config.yaml
n_layer: 13
d_model: 64
n_head: 2
n_kv_head: 1
head_dim: 32
d_mlp: 256
vocab_size: 2048
activation: "squared_relu"
norm: "layernorm"
norm_place: "pre"
norm_eps: 1e-05
positions: "rope"
rope_base: 73800.0
rope_fraction: 0.5
qk_norm: false
attn_scale: 0.177
bias: "none"
tie_embeddings: false
parallel_block: false
init: "uniform"
init_std_qkv: 0.0687
init_std_o: 0.0
init_std_up: 0.0687
init_std_down: 0.0
optimizer: "adamw"
lr: 0.00484
beta1: 0.95
beta2: 0.95
weight_decay: 0.049
lr_head: 0.0086
grad_clip: 0.5
warmup_steps: 220
schedule: "wsd"
decay_fraction: 1.0
decay_shape: "pow"
final_lr_fraction: 0.1
batch_tokens: [16384, 32768, 49152]
seq_len: 128
doc_mask: true
train_tokens: 116900000
steps: 3839
dataset: "wikipedia_en"
Each number is 128 + 24 x the weight over the matrix's rms, rounded and kept within 0 to 255. Layers, rows and columns count from 0. Numbers have three digits each.

# layer 7 MLP down (transposed), 256x64, rms 0.174, rows 164-255, columns 0-63
093158089092118081119157143160113145151162114166122138125126123096136190114147132118122132134132126138122080165147116093095140157140109164093104127134173118146089129116130107178159107123186121
137121085108131129081193147137095174119132105119195093149113177110145160123110160133133105111149151163075108093106131124162116167104146118115135124124077132130171121127102119114171123126119135
131154129138129100065123159124122080130158099140158123127105160184174108123150143104119119128150113122130121113146099076148117133132075174133087130184127151140094118127134110124135173124148129
124099157185140103159091156158127122117179153126132136126115138111141109115114121076121144100126115132094137111113133127091141127129125189154126141126152147163122149113119107141132155090083105
134126093126171183105159124164057148067087108112136111136180142128126162102162133107120111118123135130122146138122108141100111121178129181136134129084099148125103121123103175154143109124135131
126126118144130142137121178128106112155178120101156124144141138089144080106125150109118126068120103125125146110146140125157132173109100147151088130152142150106117150137156130123142091101088143
165145117138064143127132162145140118129117115108169131087146120103180116130155119115139157137131124193117112145120143113142100111137137134139098051122147135114094095145110102152151106136122149
080166100129128133110107172138136131112123083147115172143120125103164139132131155175137094094170155143130157118101133117108116112105129117155117122123102133106104125096109150142153134127134162
170117124142129164105123153119141144126167120114151151074069156155146115093123170119112107140113107128118153037117113164147124100113120128124167119121139107172134151144123122105121118148118164
101109120126118127129127151155129154108124159131163110101125105167101091144166084137105129142117153110110181112125120123170108118148141114113153121108105104111148213116105087147150162134125103
149140119149123160149090135112149145171127130123140120176115202135097136115105151147105146103100113113132096129114126140091142146152148080146090159146107101100099081133084151119116132154143139
129156114120127116128117137108110129131145123140137147120099108152084136148121130142092121150115126118138139149124120136156124120126142123144108099108100113117103147116126136104132161141166157
119126133132132119124141116126129108123121120111129140139133117135126146136119105122116119120136133144143142133106134126139124133131130128129138128113129144140128139129139122126125104124113126
142107101126113125165127114160091141150109138133100135139180127093106154128115134136108160142110143151112147118142155085147144163138136186108111121093101071130100149116120104173149095125123111
140142066137130127103086113159107160134092151167094129108132156113148113191110134112124101151107151134117151139147186152142105131121147130133154106088096079155139159160131118120128140143065115
107170122149109174093076139132145183144060079115148166139130157116120121119110124136118132104141101109131134103108160152142146131111091125123141122143143139123128135075157132128127137136151141
142098129169115113114081138113150110117148112122154079105144126121122149113151202156107120128148108166125115138124112122117178111135167156171111143168086124137135128134156098154132123084099093
100121114162160129111149135117138136119077115106115104130135145124173152172124116106161108127172154181104095154078087171112144143093102158166114111117120116066136092141111129170230077113124086
084123134140145085112137169099128148107151111141121124114150127091095140123140152113175083153150175122156152102142158124154149131095155145104107105129116149098175153135126149091164111118094101
122121106102139135109102121158099158122152117109142146137130070132132044118135133123134148099091097122137098125123135075126148181140147137146137131181135135129135135177106145136099157195108143
099098109108112131121120149110130078154114121133149113099139110118142095104113140125159163130100165166116170124139170145127106137130141156142115172123096117134127141132119127131156109095122126
145155115155130092171085160126139111120174112142113136125146145145167093117148150124131131113066131146094152116107115164146155129116132156135099106091062182109115121114161139123140130106111117
154113167079152141136090145103109121147133160175105122139048114140134121098146137159143110118127102128197050127120131107145120103159143112107150165139162100105124073150108146114182079150131128
120206157156133109084126171114114128071146162142144115120087163114139133133102132121151102115127164132133110130132126129126166065135158133095093154079109093118108132160159130139144101087110174
110086180144168157157085152140160098082076133164133109076113176118134123129126149177174113108137094134147140187127122116128124135150068129099120081156074121122088065176116144139121152117116166
155098091117139150123110115120155117135098158132133162148086178131091108077169109107117135126098129137135160181114129124114146170149130148151151144129136089120131098124102145111112087091134132
152144134125117130139128138132134121131136127139132137120127130130124126119126126126116121110143128121123126133135132107124151139153129123118124134138119117119136127139131131141134129121133117
085139126116147138116132142139098144136199158130146151119140132114109160123148141121122101142102131121164115153144151104104126142090125103123148125162170138118133123071147095095135121088123117
113120125127147125132112132108150119124115126128132140122133130121132132128133129128121126119122115137132130121135145125144145122140134139138120121127118122122132137148110139134130136129132114
124161090116114165136161096071104119147126151140157129131112143126149121137120124139082145143114122180146086066066145174162133167104063141130141165147156121126135125149130100132106109102145125
146137132155076107118121148104143137107185143102161141116127152122168118140124134142121143104123122166145141144118102110146096124131145146082154089151138127122085073156084119189108147113115153
127097119126143120070117124137136124218099091152116092163120117112157130161156085090123107119140120148137085113115115129122144133120138141125125156155132147112102101102133123147120143135154172
129143100125129124129145151154094115165078189141161149067110081130154133118116117146129113153152129148119128143117094123122125119152166098099117163135132114118125126085131123146118107148126133
128153129143153089069104138123080094117123152135134100079136153138154110107138123139103143127138123113170107149116126157139092118167115160065124159133142141121166160142125100119168156111132088
114143167141146175126130100125132143083128100119136127092176158135137118093132102140091075156139121147132116144162139153138139106067138108121122147106056153136104132156065126165153151135143123
119103093188110168115058141170124141105129129123129130123098131143142111146124087120148158127161133131106138109144147138131132123146126142146132111105102165129080168115129139107141095144133087
122163117133122164133107104132120146167138134089138142128124132164124064162131122112110109110132095099139155099116138131151119092097150144147101125148121096141091175146131116139104137159117160
116098116108183134124103139143096100151216097143162121140132107142138133130123151118109139124159128123141124102098107119138106181103113125098141110105128113098105144102119118154167147127138141
144095102145104124136138129126140111097114132105147128104132134145134131158142155101098101142136103185158125141139114147125100162129139155128104136104123141102119125099131140178116134170093130
123118124111132117120123130116127113126124118124132124121149129126133133122132117131127118127123122136126118137122139131135145139139117127120123144134119123121132113135130143146159140133130120
125121141188142161144111123108132138136183123097146149149141109140129119147120123111097114121148089087098121162137105127128150125174086076130046155142126159134133145109114152105116078157172108
125146135125144132165086133104120142170131134140125125150117164164146119165136176155111104133130127120140142106120100137112107115127126170114106110112082175130100158151145116136091114130104109
094121117125118140113102124157158208084158125128121171139101136110139138150099112156133147136163150138113086175106132120127117098129104105102122123177156157129117161130101122107145144132121078
095125094157162135117122139105149111113151159096123131123122139145142111138113116173151173094159096142088129108152060086140175122100123092158105186142135081158173109119149111112127142127103135
095124115126098131130095148100036120118194160145093138127090140196122147159120128128145103121109145056121096106195121122134135117131118134156126137139141142108125162195151121098150110101172163
140114165119128123150081097134125130156164136135142131106119105162151094141108150161100154158120130145161124152151119122128128124124109119148072127133100153099060116110159128113107161131122179
098105112150131118147090103116152156149111164133140105135108128096165164136096126096132171123094140164128098154212136128157136094135137158076154155109129085139113097100140105117140124132135095
126106105097159093109105136144136154146061150120139100164124153105129120127112110124105118153104132124146066131138099101114148137095129136138106170107139111141129114145134177155158092172112171
161144127124135079126077163109112132153140182136096106147130132127159125081127130099089111175141122131097146142120143122106144136139125100107109156109120121117104106149170171108133162155145157
135126125133145130128125133124125126125131123136132134115111119127131141116125118133133120127132127126131122132115125132134122125125130145127130129124120132125128119119126124120132132132140131
157128114145119115117158121110100160149149128167133161118084129141082151136101134147106106140092128118149101133130151150132138126108167105123148143127157077131176095133108134112115118166112097
082118121130141110151158170132115095124115126188130100135111145146162104122157097148124090160122159171115144121084130100147135077116121125082087154210115124108188133115172132118152122082141098
115131108094110111096174090117110132153126082124130075079132110145134143124120100147126175120174125150118157132139181148134124080120100127147156116129132156099171134177126095148164131188109104
153120126106166134142110139122118161142099147142132112107133126111144144114097159088090126149073151147138088141123121113133159130104146163128139112150118140129100137122123136139145153127149081
099080127104152116146137124132153133106102131128168189150135125150104143132137086095148072198162152112147125137103119099079103120092136114078088152164155177103114120148145162115117153113070168
119104141129104178155092138143098161157110114075121135144159119116147109119125124141130143163120132094139120122116133139090109157075096162106057156104145137110112142139149157174136131135080171
080127144121120109126109129120149110148156166155141141095103177161161108105150111129141087111135116136153149180115128092169112175121113134112113164149098114141159136140105123107121126081130100
077118094128168116135138147130142133110150141154103085135115144117129140152113156148078103132141147137124161118131116112141170151133117089116095148087157125105149082137149100145145097186164112
121078102110126140123166101135122117148129133119103087149062144100099106114160152153084123170104124131139122154157153090171141134102099145148162098130114126117104138160118119097135114170175176
140081144136067137178147115143128171183128096183138135137154129166107137145145110180111097121145105129142114112059131136101135123149106118155141100101119116088082136086112127158119160137131135
143131102131132102149111128106120114106157180142119110089125090140150115131105136132141095116138126136120137111109143167104120191110122120168144163146125176114118121127122080152142123148101148
121116108145114103101149087182116138084182169162130136116126109132100151189099123134100124139119114132125195100167111129152096096123134135130173118123103166122153143082116099087150108153135138
123127100124112108128070116109135141148106145125138125118107149102103128128119122116103123151122154147149112126125135145131124125105115159143120118145157146135107228162126113167132128156125131
188121099112118130102152124127104159134171116072104108156141142105178117157138099171084097155110130106119087148195090127093119079124138143130124164114117127168140143152086138103138105109151151
111156131117117141096071132131209109140121147168161157141134076131120154104131115116079121123174176174106081129119144118123190118137099113137135081132101123131077139155102119085161150097146160
130119133171156129160136086099173157113106134095116153113113130127147090110141145149096100159098149145134142121124123131155129119146144094112133103136092129134106137115137162126148159163100142
112147119109093152127137106114097123142187162166168165154140184168128095126118185130121117117092110098134144142155128138145132105126123117115147125108076102124113144098079094161130140167113132
150152101152154136116104155137094150146171149112135156149110136105132094144103162186130119162127108094091186157125093121120115096133135156100169112118074172115098130113116068125112139128103101
134128166132166085079125073136157150138200098146154161112145122125185125121119149117137195143116100103158182076112111170125112150136119084063146140084122139093065116175120121167110144108125122
165124113133139125155162158141144119172121118099132098127140121107128120100139125178111175089173091130132128099142140065136141109092149109087108125159128112144129098116157111138092121126175107
125104077149139081092155120122107150149162150142158143126114145119182108164101079097108082113096149141119107148125112111153128133146080128131153155135079140126151104182133125136131149151104152
146126127124104098154137135099120174149136133125130112124109137119105104132138110142118150141142121160103166129149083112137155128099114127130141150135145101103190126109174113074163088140116119
111145107134122124133134137127130142131122130142132123120125125130117128130116130118134127122135127128119136114116116139139139130135132132137117127120119116132114133132124130120140126130139136
126144135167123123126127089153152136114160139114161143123136109146090143162124130109118149087132154125156168090085078084143115095093139171113060086151137113159132163189136106074126147132126195
161153133113148154124193131131120086193155173124093129159178101116106121131093084122134086163152126107164150120095086158151116141119113136128113074090137098086105098114156110130194132084160100
131143106136115124147105138128125142131108116137132135116117132121122121156121118139130123112127140130143130141131138127130122132119130134143123142114134133133124127133141121113125143122124125
127108125132148121137122102151132126138137180210144156117115144137098114145135103124123111108118100118166161138155151111153098103109134132145128126139072118143093091099126102149152131126141114
131111091129149149163147134125143090119136151126103124102149074175115128146113124135092117138092118132101114143102064093105129164188172138135100150154131178139100135127142123147114099108163121
147138148148154114120086127079162170123143099154113151106128128138084075106124169116143110111149158153138131131121125166152120158135124145106115154144127109117120110106086125117101147157140102
126141144117149068147108157128142097129093167122145134079095136146113128140104129116125126167110142115163131082139125113110103115116160115126151143102131151147110129128143146103132139128175119
133149122104134118132139138145116134132106168127118145107130156108115094130152142128087163149116089093139118124140099138170136140102188134118115137119116082137150114139147129050147138145148116
099114138132147126104106136145155156127102132108108106150126131129124081103099140147126143117147155138130123129137142129124127109112162121107131116109100089127127101121171158152139111145167174
096106119123132138140145142161127099143135132139175080090113140112136113114176124135107119151101095118145161155167133113160102123118129134112147146136123090122139108129140131155116134052166152
141103134162164089135124129137151136129159092136135127112157144143091180099133150089134109175108103116170128134183149106104086112082191129123130148147114155143096140122111134109114085114108111
130155112156113179124121147139104133168089132102102120159172117126130119094132112103114161116151140122074145126175117146147124115114120176161097149122164133105100135130124158119140066093142078
147148185129121117079139120110077107179119118116143055144094099146190138132110082118142114107119115162137130093133139181170092169118113127182118121112120109136141115155125165131108118135160135
147138118114126096123128180138100104159129106118131138071128105154140107121094183138130123116171146119143156142158140154132120118126116176131100133122088120133127152092144127148120109120129100
119108116123147086111107127085117078155116126112163139216149104196164112163110146121133126121147101138129128130158102139125126101121152131102123128116110099120105141191114113132133114154136127
116190127111138130115112137098113141168160144100149145159148112077126097091156171106119133077113137104143145110120135161130154122119110154122126110141105163150144132110141121115101138148106117
084109120087116098179092102127147119162100158153166158103113104122148099054128146098103129158159138162157124131124139119115078159121160172111095124085167162119176150102134119142166180139090109
138153118141105146124122154088133111188118099075149128153156136141117079116136117127060173121131108122108142105141122150148147094140181158084114131114116109172111147127140102164162119137118123
106133112117128147177103133151152151135095132137083141130145117132154166179099086138161102126148135117116116144126106100117122141128107142109157095151129150122129094122126126095151120145117115
# layer 7 MLP up, 256x64, rms 0.191, rows 165-255, columns 0-63
141132131088147172181169101151119086104081080114140092195177150096123132185124127136136163101166132140133118120155132120125136109109170094151178143120097118129168125049115064108101138143159109
143100155143143125129137113120108089109149128088129123155107133139164130127150132110134173209098124071159088119103144114104107081137092116116158144145166115142113110112121125135132157118165158
155133148135162158137131112140157122134113117122093165135115163108142137178181131128115131137112127062117151108123130134110144124134136107132162077141123114135129098087125139109093142113113109
167129177123118126111119140121133072126082117095137108153141120133119138139153116103164111161136151085094094133159170193113088138154105096159116140093183104085141144117131115115087138086109161
148133107083121138137161090139128136110109135129114110165067109117125117118148130120167124102134177129107149095144154097079119141116130117153122140133110148162088131123127082112129155123137144
118116174114136127169144057153159127119130129127122108131138121076134143139149105105115119116106112094101091097115143159145125101191150120169115136161123139115110135151142126134096103131136109
177164146129114143135162090127070124130151112123128114123113152140113150146129123112178119105133161089126096130117131132093110150111130129106169121084140137121173111092113106104128121150137119
111097171121115106135125125067110112080131142123084141132132120065111159120117120121173145128153098133139106189092141086142139129155124143125160146147144130144130121149092112157125130091102135
158119104109151135200150130104130135123118132101138151195134143122135138138115082148145129122111083133122123123139136149124124099164108127151094092143109143131117124130159089099107114149121122
141169172100140151106128107140114064114130096120140119131100164148109126150169124104144139169182087104136139154129138150125114155167127152139121126124170118119184094130122130126118131084132133
148144156123124135132134115098140129133146107124117146127104131120112130114161118127089158119126155103128120128091136154137144126099152119136138138140136123141138145140110113100106127106131145
137133130119116118144141105133132116120114138098111127134128120122122150133140114134142152143151147098101117128129128147117133130122116123158138132128147136145145105118121130122116132137136128
166097139120079142156126174127122101156132120108117103122156126138137161148113109139116137132127168084073135117095126121124146146147141126172119141132167089112107113107091113141093112146127186
101151127131091143126154113160145108093082137143051154147153146149160131136117131109125136155123099144137119135119087142137107168139149100142089107099185145137151108127120131126122134114135139
118123122075134115206126111153139137110108142118119096158148090122143152125152116054141128147143126132079147145131151115145162112128102143114134155146125184169156121140137119096070137089149104
155143124119112164163141092149146140094127083143103128102187158100125111141141136149116125118164144127143114095120112121099136157132143150140122143094146168151174129106112096115071125118135121
152147167127112133137131080156145077120124051117127103152136095160116140136200132109085144193120102118095157081103118135136140120179065138166147133121137121150105166055079129122104155140142131
179143154100136125122113117132153104141092105106119079161128137088133166156100129118140126133153117100134103128141170174137114132121083082121126134071152128126177095112163124129104129088093146
171145150106121141156138137098142147127113114125120140125171111104132114182133062169138142140140142092129141089122116119122121119117150141155091076115159122138116124056092150159146172108169074
134105140104105112144167138161163155107110140115138124130122145125146139114139108107089126096116121133119160166125122119144115147150131122161142079096093153149109097135131100093126145112117121
100101150084139137108160104147098092124126136107136122120176108132125160158120110137140189148122131120161137137110128138133143115145100160127099164073105149164119135142102111121101146135169102
164089130073114164132131154136109104140112092131114132198159135124102167105121100120141140116126155129141112154167151104089135117152144080151113183155159159110109060118106104104118125152147129
139146129157131175130151080092141151123083134172101125129157107135172138134101111126095132152151131080075131140117144119114102156142159085154105115144096129170139137138130110093078154098130094
133100138104127181173177145149089091154126161123104154163157133149142116139143133153144184126177164112066104106115131092064108073136153115133124133114122152122093104060145092105107157138128135
124134170164136159134146104117127090076142110116102106123139098131117178148128086106153151133111155138105130178088170122142152148141118101189140105130128125106126137118093133134146122094075123
136132137109131136131144114125131106107117137114116129140134126139126152128142103131135147137132136114115111128113122147112127128138124115138133116128143139142127117121133131125115126113138128
176146098094107116116127090108114130136128090099138151134139107174134137127164122082133165123131133113146153137101119095090175121128125127134131145162118153140128112081153155137092152131100157
126122145120114137138142104126111108115118137124123119140115122124141135126144095126127150135137128108111122126132121141104122142135125118137132124116141146141122110105118124117117141127127122
114149135132142173149147141135101114133135141090121116134074157103139191134113127101173197160165126114114084094094152118087121121109147104179126074120182096104125117102139153142149137086170112
109141140145125132171140090159123084099145111130105161153114106093115130106164103082191105138138099132093082098138167163105076139155141160162107135146135117106125162131115160162115138148157115
123109107097148150150151107128067131121151150116080153144110072132141183126145124094118142174122143108134136114101143121116158099172119122121123151129124159084126096146147074150122126121121163
119085113133168119120133073082133126120116158113135122140112121136144172098128062139126142127117136132106135123082149144152136095125106113164139117107166158146118129154142112114129131126118112
139117146103148069121153125120125149116099130063080107125148128111129111118121124106136155141172122145133132126097129162121117135179119127112112162139157163121143102097156097159110165134118122
198108131090156106138144146100123140083072106118104090116150117125158147146107141084113171145182166050152145146105172103100129120134100133129086093128123156141141144146090112123120105156107119
158168126085141151154115113152165143100120122112141167115124154136144127129089095103117165153185116129148115143100141122109124126114074122153137114149098134124112166107111130099109135132149106
120117096108112095129170124119149121127140155141098090151135156137127122136117128117132157138158144130151123195103117153094109071130131115129151104127119162148114126135135115100075107128152120
117133098172141137143104119143118123113147103129097123144119066115095120128175123123114133137117123133123084108100154134131095142165123123141141161137130124173124084079097149135111131143156140
123115168109103124142130067117148103092166095129117163138143146129105147154133133135139118160139097139106111121105104133130115138136106114124124164116111172142170134145139127131127125138118110
142140133120129132135133110135130124112127140111113134138123122123136153133141107128129151138135131111120113121107134153118127142139121120155136124115142144127118107111135128135122139125139129
116106163120110183156139111162138103088125166078117149148154098124126179118096125118106129151137153108114115155132182134127118124140080114124122074170160110137123109083106118143141145084118167
125136170106109140131126108111163127130158076100126144123144066100140148096122136135166147128121136111134108081138140155124093129117107116149141104103112159150134134118128153080137105123113131
173125128135100171161124139181143133098140120139083109118162162102107151146164114118176135115111121120128120125109134123116155083166111121170154124138104182118107128089082125106112134129144107
126134122111127130112144101114104135112135113112157137124116115090088159193163114114148157128149120119133121106099142178142071178167109096115136135106133169128161128126125067130128172092123097
134111107107171125137133152165103121122114139116105118147068159110150162122130111117097197196182147157153082126085161107066104139146081064134109111166112155166136130086108106111118175119137165
138127107080092107153107090127161079115148166146105158133162134112152128122165098101175125126130112110121142130106142145102099141148115160140134100144138203116105124148131106168120185114136144
129163165104110120156147102099092123116128089135113122172160103103134140127096038144108159144155139131161156166158119180116123130158137152128133113093152124135102085126123169108138119083150080
165118130108150144126172156140108125133113157135073110156110114145157127177136115105133113148174141128103083134083108109084111113164172094123127117151092118116147110117157132099128114146154104
118120120160142167128171107130112136137138118082126174129133156124148147099128135116133180137146120099117066120149139142071095141119123160109149115084136178106138090098132143091118116147122108
129127136107121118134133114129126115118120128115115129145137122126138146138141123123133142128147137120123109130127140132109126126144127124141136121132133148137133122115120124132116138139127136
139149127163123111169113098117163130115137100158146114164119159145123128142142120091136108144155151128109160165089157137119111113158098134110153138097130142093132095101101135082120128129111144
156152144125118184125160143158107076098106083064132108177140113090134188168109118112134125132119144145072134153147170162105144137147172076167098094138117110110136125112137137084133192084122144
127113119091100117128141134151090088121120116111061069148121073107176137128129115155147143122181099168130147154102146160122157091145133078141113122154128145120108101106126130161134173125140153
134135155134152156145147118114103108111077143100130097158167144151146146093128137097149151146111165137119108102124175145130102148141084085113176137127112130121128099136149120114104135144133125
127129121170106193159146140130070138120120127118110081157117132114137126129163122100181142138138128093099106075150131109132149123133077123119139171131104124120151128133041090126063142114143141
117105113124139163154132052170112092137101125094129109131145130129136128134164094109132157179120119092099113103115127161066117147134096147127139164189156178151131130150149121108126136151115142
114119179126123149166142088152130093111101109113100141167101155134146159144133125133139098125129113127127127148106140156073073138186115110138099168138134120099114100143132134134131109115103151
116118117120137118163116118092106138087133120117085138143106091135136124149145120085088183133145106120119155093111116131123117137170096142167167124134175143142093127160141075169128136125179142
135135170126116150113144137105100127106140116132128145140140137166162132172199090137131154121131107091137150112075109114067143134154123135149122165061105131112116156118095139090068138125148120
129077093113128103139176143119114130081128119101110081164154102084182143137153118059167113139137100116110132140147181120146132100110153120136113128124121135150169081136140105137110156086145186
107107082151166092154135102144141112112152116100109140141163122108141134108136053089136167149134158139118104121145143123116113117121096134140158093123127149127161114133127138156121124150135114
102088142165138081151135125153112131137073135101143101154099136131140191150130133107117129141179155143089093110142164134114097154151153101177109122146137155134117112161126099152084162066092127
167113118095109135183131096169132136120104130075137156142132146105165131123163121152161113132121151115163137092106158117141112123185103152145144133104160130193113141131113082098096129100110131
174113117135134110147156152134093049108125113058104121158139149140151120141095120105099106126125132134130096152191140123106120118137162140184092127139126153129120116135064105111127134133187101
164114089105148119167153109135110133127129177141072134152121074114107187116133129094110152112123126103133138118135155073120056094173143135137109108148114134148196122117116114139099179092188107
133101143123089134155179112132176126127133106121140131138091094129135106144128141139108115148149177109116115129130117122136134175151148117130124133149157133115112133110137138092090127071133121
117111099127120156109182077126122156100150079136145108160148138110147144119134103102164134120166166126137120107131134134089151197114079128131107130138096151120107127137118126146103159097124133
186118095078161098184118125114134133123114121086104160153168157108121143121113115123151127175152125097157131108134173135091084102125121141144105127125109149085121134110173126132113173164115109
160156147106132193139144137157111112085128080150089078153184096154119174183122139171151115134129151120130096130116133122107124100143185071161086156136127106132128119099094125163105175108092119
117092110091120111119102121102149093107140124097112156135152112138125155114111106162136130121129103121094140112150149147113120120157164121136123145102168190122128149133132110114130146120124118
110113114150084117146182134118148103136103140126121109139097058095146133114186127116163126134124153125114132121150125112139131096113104107171161151131103176138186154149113141120101097134173124
160101129104167135161143124117089099119106121150106102139158164134149147155168113154111173104158108140124124127066090123132110154157125104111111139138142141122139114122137140111133168091146116
143127139123120123136147107119135126115126127123116116145127127112128154136133114114128144137142135108115113131123127143103130130137122127151128122118143141140141117117124130126108137129134142
120139175096140157178123140091138047066112068080121152153098111143133220120186133138142112158147137125119112143129136174098155102150096116131125132122129136111159124053113161138141141079149117
141072100149129127164127131106112092099116150118121110167108149091145119114089116082116180163142094129167144166098157119094103109187102111149136103172115176176155176125137129112109171119148103
143140130113112132140146105114137093115128121119106131154125108118132153146127122119144153138144149115105107133122137137109129124137127111162135125129154139154153114111117124118117127121143127
121090130132162109131152092120071083123108080126115121149134124133151155136142115145121159148130107090104103135140117130133088153134102104151149121140133132171171151137151142094127165103158116
107133128128135144151119127131139127108112101118084159135162121122131135180104099097136093150206142159131119132130129122111123166166116100141100111158114129140106067145090102121098139140180142
128113125111143133153122141160144111124110128091117122121114114105124133140130122111109173111135134110130162166085140090150120124143133083163128112133117182139101114162099108107102154161173094
176130128112143092160163120120158126065111122132140113120090098134100151120150133107150120142146177130176122142101118155136104122117100125135125116118129134136116109135131135132119106116155119
118100104119135107149156095126111124074094119118114138146144146131144138140128106154174136128111093139140139136127189123122156131125132181137114139134090149139105103115123131149089124159123101
123152134125145175142137122121132120136088127130086102146123143113143094117142129110129120140124165115148107107093146121123149150121126143140166085131132169163135138129087105124126151112149147
103162154113114128116174158111131114109108115153115101126123149117172134160108104110172151132114132133106116142140133123130111087118127147145138094099101145099144115122135171149089190109136152
126146185084150160116167121133102124104097108117122135137150082167112151136141107105164121117174114159138113104126126118119142168140154106106124124101122120200114129087131111119105172161098120
125148146130135136159130085138084122128137082131129153151073105095146199118126140124177103116160144096134128110134117167121144132110096149136139145129142134116164087111091154129070109114169138
162097133126160171132154146124099095128112140141122120151142068135113159132107134101164134149180136090117122175143179131147134072183142124132141087097112117110156063104095110105122110123117150
144155141085120135162191125127176128115151133114116150166121149129143113151126124093121167114137123081134138103111131141139112107142132132158138129124106126136118102105132092114094147130102118
101129187154131146137120128092129115121148088146105116135163115128126154153129099144114109139124144080123102119148145175141073111143191157140093110109142146146154103101111115125136151099149124
093122129110129137135167130109139107131126155116146131133078109107111166102158125134170143105152114137097126131129155116096120104136097099124128132172149141146182090121138159131117111116145130
145159118134149122123144116154136091148104125134116165159130158113111122154118082145157154145164128128150127132140142118077120175116136097135073164148124158110088112048131112105124132132177140
177122111083103130120186126129138126127106134146126141122168115124107141110135086139123157120155091125085139098143115097145122130122155109145090120125165150105122149130043134141102159149143099
167116120132106107138117131122161120110130116152069138135126115115125122127166118115147118151127076132131124139116157144132150123178098113144165137147132154121120130119101116136102151101101104